From a checkpoint of a small transformer trained on Wikipedia: 16 heads of 32.
Each number is 128 + 32 x the weight over its row's rms, rounded and kept within 0 to 255. Layers, rows and columns count from 0. The size above them is the row's rms in percent of the matrix's.

# layer 3 MLP down (transposed), 2048x512, rms 0.0685, rows 813-912, columns 224-255
size [102 113 107  92  89  94 112 107 122  98 103  92 101  89 108 109 107  86 118 106 100  88  96 104  93 103 110  98  94  97 116  95  83 111  94 107 109 105  86 127  94  99 105  91  88  85 115  93  98  90  98  80 118 128  92  95 112 101 101 106 116 105  97  92  98  91 139 107 100 108  96 100  86  97  89 121  94 109  99  89  87 106  92 104 102 107  95  92 105 105  97  90 111  99  88  98 102 107 103  92]
[[100 180 144 133 117 147  98 133  47  87 114 116  90  92 151  73 153 181 181 128 173 103 100  98 139 154 183  61  93 162 157  98]
 [172 115 155 140 132 118 159  47 160  90 128 114 139 107 115 126 136 135 105 126 139 105  95 134 101 137 132 121 143 127  96  78]
 [109 148 111 130 126 118 215  98 132 127  91 119 115 188 175 127 110 179  85 110 152 119 156 104 154 140 171 131  42 120 128 134]
 [ 57 104 117 125 120 122  99 140  87  64 127 134  51 164  74 122 127 183 129 101 166 195 115 115  88 116 119 141 120 101 203 149]
 [ 88 157  72 143 133 126 183  86 136 124 146  91 144  59 166 139 118 120 105 147 115  92 123 125 170 136 102 164 135 147 108  98]
 [112 127 103  70 163 157 176 145  92 174 143  92 124 107 134  80  96  73 112 107 153 141 131  76 121 144 132 137 109 149 103 155]
 [144 147 147 167  64 147 107  96 111 133 128 175  94 154 149 103 157 126 105 160 135 158 149 155 120  96  99 135 128  87 169 139]
 [ 78 179 101 172 122 103  91 119 113 128 108 113 169 145 147 122 107  79 145 171 167 123 130 182  94  86 128 109 124 100  79  82]
 [159 157  95 212 139  99  39 145 125 189 124 110 151 169 103 118 128 177 130 135  78  62 115 100 130 122 170  82 146 134 161 101]
 [129  65 120 106 156 148 154 111 165 115 145 103 170 104 156 112  98 113 132 145 115 113 137 119 172 146 159  69 188  83 115 121]
 [ 67 103 153 169 148 107 168 136 179 126 154  50  82 156 135  99 147 163 139  92 141 129 138 135  88  91 183  89 136 153 162 143]
 [179 179 132  66 140 146 138 171 205 190 125  80 224 122 177 137 203  78 138 153  31 129 157 168  96 144 147 107 154 113 112 124]
 [140 104 123  71 128 111 129 145 115 187 106 102 128  94 136  83 164  88 163 140  93 111 163 127 179  90  84 151  81 114 102  91]
 [167 114 144 186 149  84 147 121 102  70 155 178 157 169  68 121 146 160 186 194 116 140  70 113 122 110 140 147 163 159 125  62]
 [132 100 145 147 142 149 170 142  98 103 116 113 105 176 123 109 105  97  49  92 125 118 156 118 159 121 160 174 170 181 151 175]
 [135 162 148 119 105 144 122 139 129 154 149 151 172  97 110 152  90 145 140  92 139 137 108 167  87 145 116 175 170  76 156  46]
 [150 153 123  57 108  89 161 101  78 112  96 148 138 114  88 122 134 108 149 176 104 117 114  50 199 132 140 201  70  95 129 158]
 [105 116 121  87  76 193 126 131 114 175  35 128 103 108 121 148 164 154 116 169 109 113  87 133 148 129 128 184 114 105 140 157]
 [186  91 227 127 100  90  79 189 109  74 132 135  94 130 144  94  90 143 107  78 129 112 106 154 253 155 141 130 106 100 140  84]
 [175 136 139 118  65 133 123 131 142 168 111 114 126 153 177 139 164  74 123 105  96  99 149 143 132 123 116 139 111 121 100 119]
 [ 62 109  87  86  99 125 150 115 104 112 103 150 188 131 124 161 188  96 196 137 189 111 156 130 144 133 144 155 146 133 108 131]
 [125  94 174 151 112 165 135 167 155  94 106 180 138 124 136 128 197 177 125 116 149 118 190 167 100 110 125  95 134 112 106 126]
 [151 129 143  87 130 115 159  99  65 160  55 177 151 124  99 107 110 120  84 110 117 128 193  62 162 137 108  90 103 120 142 147]
 [107 115 158  91 120 161 128 217 135 150 151 136 134 116 114 122 108  85 127 124 141 131 160  82 182 171 162 157 119  80  96 124]
 [167  96 125 120 155 157 134 103  59 100 117 145 123 112 127 160  87 103 114  85 120 145 127 101 130 132  84 168 162 183 138 137]
 [ 70 115 156  89 154 121 110  94 146 137 190  94 109 118 117 109 155 104  81 145 139 127 145 107 147 116 191 104 157 108 173  88]
 [111 145 171 152 118 141  63 105 149 141 154 123 142 127  85 166 131  92 146 108 125 138 181 167  80  82 112  94 136 116 165 115]
 [175 157 193 194 217 126  82 169  98  61 136 123 137 138 189  49  89 134  91 123 127 100 111 122 109 126 135 154 134 153 143 104]
 [143 173 164 167 143 102  77 159  53 111 133 126 168 156 214 132 118 184 145 157 101 154 162  76  83  95 121 150 112 128 117 139]
 [128 153 166 117  94 147 119  76 178 131 162 150  87  93 115 111 168 140 139 151 133 115 151  98 177 116 129 152 177 110 149 140]
 [131 157 201 113 120  67 118 100 114 156 131  97 135 103 185 125 221 133 129 135 106  90 123 144 156 141 137  80 127 174 145 176]
 [130 161 136 202 162 153 146 151 162 118 112 155 132 157  85 174 126 165  92 175 119 150 144 112 134 158 109 102  59 101 150 118]
 [131 118 101 152 176 130 104 140 111  87 110 160 123 107 138 163 142 208 133 116 119 136 198  95  92 137 124 182 131  82 143 120]
 [146 120 112 124 176 102 118 104 174 111 156 154 158 180 107  75 127 114 175 132 200 104 123 100 147 124 140 132 140  94 110 154]
 [121 117 147 110  84 161 198 141 127 175 247 116 115 174 113 175 117 119 124 130  96 128 121 123  90 108 144 132 178 144  95  53]
 [126  96  94 120 147 108 162 106 105 164 199  89 122 108 119 110 160  90 114 159 146 148 141  96 155 167 142 126 110 131 151 130]
 [160  86  98  96  76 167 128 151 172 100 113  93 105 102 132 145 112 141 136 143 132  99 145 103 139 145 152 141 149 119  93 150]
 [134 131 150 174 137  91 135 133 129 146  96 124 131 122 132  58 167 145 193 135 127  78 114 143 178 142 145 227 132 124 143 152]
 [ 96 169 108 104  98 186 140 154 116 117  76 160 131 145 114 112 162 172 102 168 112 136 117 173 142 124  38 110 164 135 113 172]
 [111 105 168 144 171 103 108 148 154 139 114 124  95 117 175 136 113  99 130 114 112 126 103  75 143 102 126 165 158 146 119 133]
 [151  87 141 107 136  83 159 140  84 167 124  79  94 132 153 133  77 110  90 155 109 136  77 129 150 121 117 137 157  96 117  80]
 [134 133 103 127 143 163  78 111 153 118  98 123 146 118 154  95 158 132 148 132 134 118 133 180 171 138 135 134 122 125 146 137]
 [210 132 114 123  85 160  79 126 143 117 113 120 139 134 120 143 149 122 163 166 110  89  93 112  72 118 187  94 122  52 106 121]
 [123 193 159  99 142 109 119 137 126  77 149 119 139 104 119 119 127 162 143 116 106 139 129 150 187  80 111 178 112 139 128 147]
 [164 125 136 128 169 103 184 187 118 141 104 117  85 111 151 135 111  76 137  55  88 170 136 157 178 127  78 154 135 111 113 118]
 [125  78 111 157  94 132 140  78 131 126 107 101 108 166  84 148 175 128 156  98 134 106 150 153 166 145 146 120  96 105 176 159]
 [161 111  97 127  63 146 121 119 154 207  90 152 129 175 111 131 140  98  98  72 101 100  98 172  92 160 147  42  79 151 104 119]
 [ 63 154 100 156  60 139 105  94  78 136  81 136 165 112  84 159 147 131  92 134 120 109  81 185  63  95 168 127  69 147 132 166]
 [189 123 112 154 109 170 157  93 102 111 130 117 105 170 161 114 126  78 149 132  76 125 147 119 120 132  95 157 141 176 148 138]
 [108 112 106 131 178 168 114 123 136 141 130 124  91 129 138 151 125 179 108 135 157 164 174 128 117  80 139 155 135 125 150 163]
 [103 180 185 114 107 105 151 192 192  97 137 179 131 167 125 131 145  83 107 148 132 117  81 127 208 147 150 117 108 135 149 130]
 [145 146 130 127 163  93 124 136  98 131  94 133  77 130 138  92 176 170 130  92 146 133 112 138 119  95 135  93  90 144 132 161]
 [162  65  93 119  97 127 107  94  98 121 123 135  90 195 158 112 157 144 168 148  89 123 114 146 131 132 181 186 107 108 115 148]
 [113 161 129 124 205  88  97 165 111 134  74 127 131  96 118 120 131 159  92 134 142  89 132 142 163 117  88 134 107 138 132  70]
 [121 136 141 119 112 148 126 133 187  84 148 131 131 176 114 126 121 150 109  92 150 179 107 172 154 130  97 138  98  62  99 224]
 [133  78 104 110 113 136 128 124 121 108 145 140 102 153  98 116 127 111 108 158  87 175 112 170 161 112 171 146  48 121  98 184]
 [171 103 110  93  87 136 144 126  79 148  85  91 134 170 129 121 112  88 156 108 128 150 167  89 152 128 105 107  95 153 100 119]
 [181 171  75 150 126 159 127 158  86 179  94 121 180 121 180 110  81 112  71 105 100 106 135 110 102 119 136 190 142 123  94 118]
 [121 117 134 150 161 110 138 137  64 122 123 132 135 145 173 160 128 128 123 172 149 137 153  77 140 129  89 160 141 143 116 184]
 [136  71  94 173 150 114 135 122 139  97 135 113 141 103 111  94 111 183 142 114 178 178 123 115 135 168 150  94 133 117 160 140]
 [118 109 142 111 151 137 110  92  65 148 156 105 160 108 122 129 155 118 128 116 111 137 124 146  64 156 163 120 114 210 198 158]
 [ 50 138 152 121 125 145 183 157 138 103 230 110 132 107  99 105 118  78 124  76 142 148 102 162 124 166 103 143  85 165 104 144]
 [ 52 153 147  74 117 120 152 112 105 125 119 131 106 118 129 143 188  73  72 126  76 128 131 115 159 161 141 153 143 142 126 105]
 [ 65 113 157 168  47 111  93 105  99 128 144 125 100 113 164  81 131 146 165 158 106 169 181 180 111 173 188 120 134 117 168 158]
 [146 134 104 121  78 115 100 114 143 133  59 131 160 119 126 116 151 115 147 125 120 102 113  65 184 121 141 215 165 159  91 145]
 [152 135 109 143 124  73 102 169 139 127 143 108  86 147 117 124 157 122 117  89  94  96 160 142  38 104 129 138 121 133 171 123]
 [166 124  79 126  75 125 168 157  73  84 124 120 108 115 126 127 116  93 133  92  83 119 156 147 163 156 110  97  94 152 102 137]
 [125 133 164 133 142 146 125  99 117 155 142  78 179 116 110 109  99 127 123 122  69 125 144 128  90  79 139 133 165 173 156  92]
 [ 90  81 154 100 214 167 112 134 104  64 123 119 120 113 163 107  99  99 120 149 145 122 106 116  96 109 132 144 106 125  97 128]
 [158 109 117 142 103 115 160 126 119 115  92 166 127 137 136 128 141 136 173 158  91 115 141 147  88  90 132 149 110 135  80 111]
 [100 105 154 162 141 173 193 144 128  70 117  89 132  98 153 124 156 125 161 124 121  53 133 112 149 103  90 171 137 152  92  95]
 [118  54 112 121  94  97  66 194 139 141 141 168 126 105 139 111  96 114  94 160 118 103 140  76 131 149 120  63  94 130 117 158]
 [164 130 123 159 139 160 134 151 106  93 150 169  88 102  65 170  99  78  83 101 245 144 137 145 118 149 101 148 143 126 143 104]
 [129 111 112 182 222 169 105 127 183 119 137 158 117 152 116 121 133 118 104 153  88 183  98  85 143 144 122 190 166 172 157  98]
 [105 114 161  93 133 165 141 142  98 116 105 122 121 178 116 194 115 193 128  87 113 174 114 138 147 189 102  98 100 165 161  54]
 [ 82  93 158  87 128 115 156 152 118  93 131 156  97  76 133 138 128 168 118  89  81 120 107 130 113 117  86 218 153 114 136 149]
 [145 125 155 164 147 145 183 138 144 112 168 123 124  71 135 161 127 183 102 131 116  62 116 167 159 217 127 132 148 174  69 148]
 [137  85  91  86  95 136 168 138  90 129 176  94 110 173 147 155 117 130 126  92 111 125 149  83 169 131 171 127 130  50 154  61]
 [116 211 111 106 117  93 191 158  70 176 116 124 115  92 151 129  93 142 228 159  99 111 172  87  97  84 108 154 121  98 140 131]
 [163 130 173 169 152 155 121 143 116 126  52 114 118 149 134 140 129 180 105 168 129  94 136  94 150 127 129 112 143 132 173 162]
 [109 142  95  28 116 124 183 141 108 131 172 130 163 161  85 153 103 130  93 102 148 127 173 113 102 113 165 137 116 186 116 148]
 [173 122 116 127 181 115 125 135  92  64 175 120 157 102 127 137 162 167 110  93 101  93 106 170 129 138 143  65 119 133  65 148]
 [105 165 107 132 125 158 115 141 153 132 133 119 129  70 114 168  90 167 123 130 128  92 148 120 113 153  39 102 116  88 138 125]
 [136 173 169 187 125  65  83 102 118  66 120 121 142 137  46 147 123 143 111  86 102 118 143  99 116 147  73  83 119 159 174 120]
 [ 76  94 142 132 121  94 138 122  77 141 181 113  78 153 137 133  79 129  69 111 101 130 129  29 120 137  82  94 125 166  78 140]
 [134  95 160 160 139 163  38  86 159  95 159 166 127 153 126 115 147 117 111 137 116 116 102 131 128 110  97  60 181 185  86 136]
 [136 169  96 195 162 140  78  91 148 134 184 101  82 188 162 145 103 233 144  87 122 156 113  75 141 196  59 168 122 179 121 165]
 [147 128 101 130  94 144 120 175 117 151  87 131 105  90 180 151  92 132 193 176 190 102 108 102 132 164 122 168  78  69 103 143]
 [ 77 163 114 125 127 143 143 138  83  96 117  97 123 131 149 104 113 106  98  81 108  98  86 176 100 142 106 102 129  72 138 132]
 [111 117 141 111 121 160 149 143 165  93 112 127 188  94 114 120 100 133 137  53 129 135  95 173 103 136 139 101 134 124 122  81]
 [139 101 128 114 100 143 170 151 170  60 152 146 105 178 175  69 125 166 104 128 159 104 162 106 142  60  57  99 139 171 127 146]
 [113 126 166  70 136 150 109 162  93 133  87 141 151  40 117 158 106 147 169 140  90 120 142  84 149 133 108 128  94 152 194 107]
 [143 153 122 133 186 102 121 142 104 115 169 142 165 111 117 148 154 126 101 126 147 108 142 101 108 125 155 123 102 112 119 124]
 [178 104 182  56 100 225 174  70 147 100 133  60 129  65 132 114 108 133 102  68 120 142 138 160 168 107 147  82 146 118  74 146]
 [ 86 144 151  73  43  76 132  45 100 106 111 122 128 174 123 130 112 112 162  99  99  85 121 165 167 137  91  68 110 115 186 162]
 [ 92 126 133  90  99 154  95 192 107 182 154 156  99 101 160 117 151 102 168 104 193 109 129 144  98 108 141 127 132  86 106  85]
 [127  43 135  74  99 162  99 124 128 108 156 219 137 103 117 150 118 120 123  88 128 103  99 160  90 102 173 163 176 125  91  99]
 [100  73  83 164 150 108 118 199 146 114 147 153 127 135 178 107 105  69 135  82 123  91  81 145 100 117 165  95 111 155 103 171]
 [ 79 108 123 136 139 135 112 131 104  93 180 147 176 118 169 107 100 119 110  97 152 146 113 101 137 186 137 150 111 128  68  93]
 [113 153  88 159 118  92 178 104  91 168 127 120  75  80 170 118 175 124 155 102 128 116 112 156  73 157 160 104 124 128 107 163]]
# layer 3 MLP up, 2048x512, rms 0.0897, rows 814-913, columns 224-255
size [ 93 107  89  94 102 107 104 111 100 107 100 103  84 105 102 113  94 112 103  96  88  97  92  98  87  99 100  88  98 100  94  95 105  89 112 107  99  83 117 105  97 114 101 100  86 118  93  91  86 104  82 106 111 101  91  97  84 108 100 108  95 104  94  95  96 127 108 116 109  91  95  83 105  97 107  72 106 103  93  97  86  91  87  95 107  93  87 105  93  99  94 100  97  89  91  96  98  98  97  95]
[[110 173 132  88  82 163  84 141  92 102  91 116 121 136 137 131  75 131 121 138 110 139 138 156 107 164 130  74 117 109 180 156]
 [ 84 149 174 142 135  90 145 131 158 107  49 124  96 155 154 124 117 158 101 158 101 137 109 108 122 172 151  87 108 120 127 138]
 [104 115 169 108 137 109 149 119 149 114 114 159 103 166 142 154  67 132 119  90 112 177 124 146 199 110 192 111  95  99 154  73]
 [178  74  91  81  90  88 142 106 217 157 117 152 179  73 122 126 175 109 154  99 116 126 134 210  86 148 168 134  95 124 121 159]
 [113 152 152 118 152 109 105  87 158 107  94 143 108 184 121 183 107 147 139 106 153 125 103 116 160 158 187  95 138 116 180  99]
 [ 83 153 114 115 122 181  98 131 118 123 137 150 152 103 141 110 166 126 182 115 145 126 110 157 167 195 133 148  98 167  78 149]
 [128 136  84 118 156 107 126 159 148 136 165  82 105 141 126 110 171 179 127 165 161 155 132 145 184 116 134 149 102 117 161 122]
 [201 164 117 196 132  84  70 161 134 129 193  90 103 107 118 212 194 134 145  61 131  97 106 199 159 124 119 101 126 172 106 104]
 [166 134 209 155 118 138 125  80 124 139  83 131 176 149 148 180 137  98  99 139 141 157  99 150 153 151 109 177 107 149 119 144]
 [116 110 141 166  88 123 152 121 103 111 115 148 115 109 142 127 133 116 118  55 139 121 143 100  97 161 133 128  88 104 119 111]
 [115 153 168  65 170  98  70 175 130  77 140 165 129 118  98  99 149 133 104 114 142 118  89 139 135 146 139 142 157 112 104  79]
 [ 88 114 127  99  96 138 115 131 129 120 145  88 155 112 115 111 126 164 142 141 157 149 206  94 173 145 111 122 110  92 140 132]
 [ 79  87  58 141  75 115  83 103 139 133 159  79 181 125 110 139  98 118 148  71 107 128 117 133  52 206 112 217 186 141 144  70]
 [130  85 145 164 148 109  69 117  89  76  82 160 112 149 161 123 133 127  96 124 102 100 136 156 108 157 158  99  94 149 105 103]
 [134 167  29 124 107 119  97 158 106 120 124 103 179 163  93 101  98 118 131 125  87 110  89 113 113  63 153 114 160 145 104 132]
 [141 112 100  65 181 114 149 122 116  86 141 106  80 139  73 131 164 116 170 103 175 188 141 120 172 139 104 144 125 137  93 139]
 [ 94 143 128 152 151  87 118 109 101 142 194 101 123 117 139 143 137 209 129 120 138  99 164 200 169 160 146 137 142 133  94 120]
 [125 104 123 139 107 118  97 121  95 111 108 138 136 137 156 128 102 102 116  89 136 141  99  97 181 154 108 157 155 147 110  90]
 [141 118 143 170  65  76  98  54 150 119 112 168 111 127 127 135 176 132  93 137 110  91  62 115 113 112 102 145 108  54 126  91]
 [ 91 171 101 127 116 157 104 126 103 127 128 175  71 127 112  68 158 190 116 157 159 116 122 102 137 130 155 113 148 104 190 140]
 [ 55 197  88 107 160  87  93 125 117 134  79 114 165 107  78 186  74 138 189 198 122 123 140 145 167 134 150  67 172 150 151  86]
 [ 99 139 109 169 125 188  80 158 195 171 131 133 138 122 184  98 114 114 145  86 116 151  96 138 161 102 160 116 131 166  77 131]
 [ 75 143  78 141 142 153 126 111 139 126 117  95 130 106 152 171 186 145 167 122  71  97  86 132 126 116 163 120  92 102 123  88]
 [ 78 130 173 186 127 142 129  42 105 166 106 152 132 131  77 143  82 133 136 126 175 180  78 124  96 157  83 138 106 132  99 135]
 [134 138 150  83  97 116 154 119  92 151 115 111 142 159 152 117 149 156 156 145 125 124 114 105 121  97 120  68  88 160 128 151]
 [103 123 105 113 104 160 111 123 157 101  82 109  67 132 127 107 166  88  94  78  90 124 142 184 117 129 102 101  87 151 159 116]
 [129 153 179  80 124 143  88 130 163 147  82 126 149 147 128 115 109 135  96 161 147 140 152 110 186 162 150 109 124 104 118 119]
 [ 86 134  80 135 112 145  91 131 141 133  95  90 115  92 100 127 123  51 137  99 120 154 135 118 123 166 109 149 100 167  81 155]
 [139 125  90 154  86  67 109 132 140 144 122  93  96 148 105  88 135 135  96 129 109 117 106 152 125 102 113 141 150 177 146  91]
 [120  88 194 122 190  92 102  53 144  86 137 145 136 136 134 150 142 101 140 117 210 161 127  97 142 152 140 114 159 139 164 113]
 [142 120  98 128 122 106 103 127 121  84 105 137  78 117 104 151 165 169  69 156 132  77 128 138 112 124 157 135  60 135 124 108]
 [ 58 182 149 136 110 124  97 128 122 164 108 154 122 113 151 124 167  94 155  78 160 160 166 191 125 161 175 143 142 128  75  73]
 [182 153 112 139 161  40 134 138 126 113 123 149 157  85 103 103 104 112 123 103 137 131  85 115 128 147 152 115 205  90  67 127]
 [128 120 109 141 112 135 159 133 136 135 109 159 123  78 115 182 153 150  72 195 113 116  75 114 148  82 132 136 155 103 145  77]
 [128 136 160 165 168 113  74 144  94  78 156 115 151 107 146 119 125  88 107 146 170  84  59 140 127 124 135 149 138  89 117  86]
 [151 169 177 173 122  39 158 130 181  90 148  88 129 145 155 215 107 131  98 111 188  86 158 156 190 148 160 178 100 158 123 130]
 [ 86 167 128 139 100 128 110  89  89 124  95 127 160 132  79 184 117 138 125 143 178 121  91  70  92 140 147  99 120 116 219  86]
 [105 136 117 106  81 114 174 129 158 125 133  86 187 144 142 129 103  71  95 142 185  72 131  98 175 186 147 157 108  87 126  99]
 [ 89  88 136 141 113 127  97  80 146 110  88 155 172 142 131 179 134 166 117  56 132 110 108 138 113 119  86  59 187 107  89  86]
 [158 109 115 109 120  80 110 113  82 103 148 152 181  58 191 110 171 116 108  98 125  87 100 140 123 173 170  65 120 186 178 167]
 [175 159 132 110 143 151 137 120 165 135  68 110 103 134 140 120 104  71 142 162  90 191 165 144 145 108 178 158 165  74 162 103]
 [107  77 139 148  84  92 139 138  78  93 158  99 116 120  92 120 136 153 149 125 162 140 120 135 130 113 157 122 111  74 105  83]
 [127 183  78 156 187 119 140 131 129 119  85  94 139  93  59 129 146 159  95 150  79 110 180 139 145 152 164 144  95  82 123 109]
 [ 97 131 128 145  74  87 129 137 150 126 170 148  91 155 122 113 131 119 147 147 172 159  72 167 196 176 111 107 139 119 130  94]
 [130  74 115 187 129 135 113 135 150 150 105 115  82 138 128 103 100  73  53 100 142 139 102 148 117 145 100  80 167 131  90 123]
 [153 141 126 108 125 107  74 108 122 148 157 197 190 142  98 241 195 123  78  99 107 156 102  64 127 126 118 109 107 154 137 169]
 [ 95 100  55 191 140 125 120 112 136 115  61 166 136 110 107  92  90 126 137 155 137 125 120 103 168 110 101 125  79 138 102 124]
 [132 144 126 117 156 101  87 139 122 187 117 144 116 121 113 122 180 108 111 131  92 153 139 156 137 127 129 132 145 164 171 169]
 [ 65 153 151 151 174 132 100 129 104  94 129 150 101 112 149  96 158  78 130 153  79 142  61 154 138 134 115 122 163 146 154 142]
 [119 131  90 103  97 132 145 117 131 102 120  94 138 156 148 130 116 107 122 166 108  36 154  82 109 179 116 114 148 174 165 132]
 [135 148 135 105 169 157 182 116  89 148 152  88 166 113 132 179 129 121 100  87 171 111  73 129 127 131 164 111 142 103 116 131]
 [107 112 138 127 139  94  75  94 160  85 112 132 144 167 162 119 130 133 103 151 115  86 125  80 114 142 110 116 179  92 163 102]
 [109 109 174 111  89  93  78 143  64  77  70  99  90 113  90 127 173 173 113 163 114 101 122 132 155 142 142 108 135  88 130 119]
 [131 126 134 145 148 101 115  85  86  89  64  80 191 124 111 116 134 139 146  82  71 161 116  86 140  76 152 143 113 107  95 193]
 [ 96  97 120 131 135 128 115 179 116  93 174 175  87 122 112 145 108 139 117 144  96  74  82  94 164 128  71 150 155 155 156 123]
 [160  85  87 156 134 137 114 115 177  54 128 124 103 181 168 143 124 152 112  91 125 153  63 120 161 114  89 103 130 172  87  99]
 [102  95 127  37 157 101  91 113 161  75 103 150 111 154 118  79 169  96 120 188 151  80 149 103 140  90  89 143 114 113 192 115]
 [149 120  69 135 148 113 104  93  88 134  71 136 155 126 117 127 174  66 153 164 214  63 186  92 214 161  97 136 110 154 115  76]
 [111 130 144 131 107 169  71  37 119 122  75 133 137 113 128 135 136 145 160 161 103 129 113 146 159  79 111  75 135 117 137 123]
 [102 156 152 150 146  81  65 177 165  32 121 131 110  77 120 111 118  80 128 100 149 139  86 155 113 120 154 136  82 131 122 130]
 [175 129  95 116 129  88 115  67 149 123 109 169 155 108 142 100 143 144 130 156 144 167 140 114 111  80 128 138 128 111 124 173]
 [105 113 151 149 136 106 177 155  92 112 132 134  98 127 124  97 113 147 210 116 154 126 103 188 160 143 111 121 114 174 143 121]
 [145 116  81 153 139 109 121  96 135 133 141 156 163 142 136 174 141 128 135 127  98 151 153 162 136  77 167 109 165 146 162 140]
 [171 164 138 163 133 119 118 119 112 106 146 114  69  72  98  98 161 201 121  97  92  87 191 144 119  90 111 176  90 137 105 171]
 [129 139  78 134 183 163 113 113 191 165 113 174  90 130 118 112 182 154 116 187 165 116 121 190 190 117 120 136 111 127 129 178]
 [185 127 150 119 127 120 134 169  97 105 139  77 134 130  71  72 124 114 105  89 122 102 129 111 105  89 166 171 169 153 134  95]
 [106 132 109 151 135 103  98  67 175 133 161 119 149  54 128 121 116 137 174 140 203 100 133 116 158 155 137  67  70 124  54 122]
 [132 100  81 117 127 175 136 180 130 101 132 158 124 127  86 103 136 178 145 129 160 165 124 130 132 120 129 105 143 134 147 133]
 [142  78  55 120 111  69 125 131 102  88  86 171 172 160 106  76 146 130 180  82 147 122 128 142 138 109 124 193 129 115 114 163]
 [117 115  66  79 132 129 122  45 106 133 204 128 145 114 134  76 116 173 148  80  88 132 120  61 136 122  54 147 131 178 175 132]
 [ 82  89 147  96  94 159 112 106 128  91  69 141 177 143 131 129 111 146 111 159 220 112 158 170 168 173 120 132 119 123 127  92]
 [154 169 127  80 184 127 138 128 175 124 122 146 110 149 161 125 114  97 121 104 100 170 139 146 133 113  90 145  53 141 106 138]
 [147 121 210 119 164 128  85 127 128  99  92 108 121 172 168 126 113 179 167 180 152 115  92 151  96 190 146 172 160 168 138 166]
 [101  92  74 158 142 140 132 137 125 140  95 161 136 138 169 110  76 159  90 107  78 144 157 157 141 160 100  98 135  91 125 102]
 [124 121  98  82 107 229  76 144 124 165 116  84 138 157  85 107 100 118 117  99  65 107 138 123 171 132 187 157 168 159 137  96]
 [152 139 165 149 194  92 157 103 185  92  96 132 137  99 157  94 103 186 119 135  79  94 152 116 133 100  53 171 134  92  64 128]
 [123 134 141 130 144  92 177 211 132 119 133 125 157 164 101  69  80 150 124 122  95 158 113 166 140 152  90 138 152  95 143 154]
 [125 165 153 127 144 108 183 123 104  89 114 114 156  91  73 110 112 112 143 132 143 117 145 145 171  91 121  88 166 137 154 161]
 [126 141 142 185 109 104 128 151 111  96 185 128  87 120  88 141  95  69 138 215 147  79 155  76 114  99 160 142 128 118  96 127]
 [ 94 149  99 124 210 122 127 167 114 162  52  66 158  91 145 123 129 111 143 164 110 110 159 121  89 168 103  92 113 152 128  95]
 [131  78 126  65 138 170 133 137 140 187  94 138 146 169 126 149 145 151 100 133 179  85  95 112 176 165 138 151 121 141 103 164]
 [ 79 121 117 147 100 142 163 164 104 215 110  98 167  67 103  94  84 196 109  99  90  76 124  97 119  99 123  74 136  96 142 117]
 [ 89 158 126 127 153 120 172 119 134 150 120 127 128  86 154 140 164 142 119 138 108 147 157 147 163  86 141 144 132 117 134 154]
 [169 120  98 206  94 122 133 106 122 151 119 141 142 149 130 120 118  97 112 115  99 190 116 118 108 164 122 117 166 103 143  90]
 [ 95 178 105  91 133 118  87 107 191 132  85 118  91 182 132  91  88 139 160 142  79 155  78 154 109 131  76 139 130 130 107 137]
 [112 122 133  97 132 104 131 112 130  95 120 117 151 133 187 154 205 121  74 138 159 137 172 113 185 122 111 124 119  61 126 140]
 [114 135 127 167 152 128 141 108 158 162 116 152 158 139 112 152 105 122 157  96  60 111  95 146 124 111 108  65  73  89 132 117]
 [147 169 133  78 132 161 125  85 114 128 116 146 154 128  95 114 214  97  99 130 154  46 163  97  99 119  88 127 134 131  96 107]
 [138 116 198 159  74 103 153 122 128 110 109 176  97 165 110 117 142  98 138 130 145 130 216 172  41  72  82 110 139 147 128 210]
 [124 104 114 135  84  95 168 104 120 123 132  54 120 158  93 133 117 106 106  66 117 116 192 154  76  63 119 114 119 124 163 160]
 [173  90 123 142 139 153 159  63 134 133 159 137 114  56 136 169 163  98 121  86 194 179 133 115 113 108 159 123 143 116 129 108]
 [158 157 157  93  62 107 111  82 127  89 106 121 114 102 145  88  94 140 200  96 142 102  67 165 187 160 144 147 150 101 150  64]
 [152 167 117 161 154  86 139 121 151 171  82 143  88 127  91 104 169 125 135 112 122 138 147 141 107 100 163 142  97 122 127  77]
 [143 130 168 156 152 127  79 118 112 119 167 118 135  92  81 143 168  90 102 135 109 104 145  86 118 145 178 164 127  86 107 154]
 [132 129 109 109 154 132 105 144 192  69 108 141 128 144 133 120 110 159  55  62  83 112 143 150 141 166 108 159 124 141 148 155]
 [175 119 129 158 138 138  98  79 146 137 135 145 135 114 113 172 163 120  94  73 205 127 124 246  82 112  75 101 104 113 104  89]
 [127 125  93 112 103 106 122 138 147 116 111 112  56 139 193 163 138 178  82  68 132 139 124 145 152  65 129 109 129  64 123  82]
 [159 168 106 127 168 104 158 139 106 174 167 145 112 127 158 104 152 144 142 124 126  52  89 103 143 121  52 128 115 110  88 136]
 [110 155  90 127 168  42 111  97 120 106 114 160 130  74 106 147 159 171 109  84 175 140 183 112 159 207 128 122  89 120  92 149]
 [198  66 124 172  74  66 130 117  96 152 182 147 126 108 117 171 138  92 127 187 122 122 125 139 103 113 158 103  86  88 118 140]]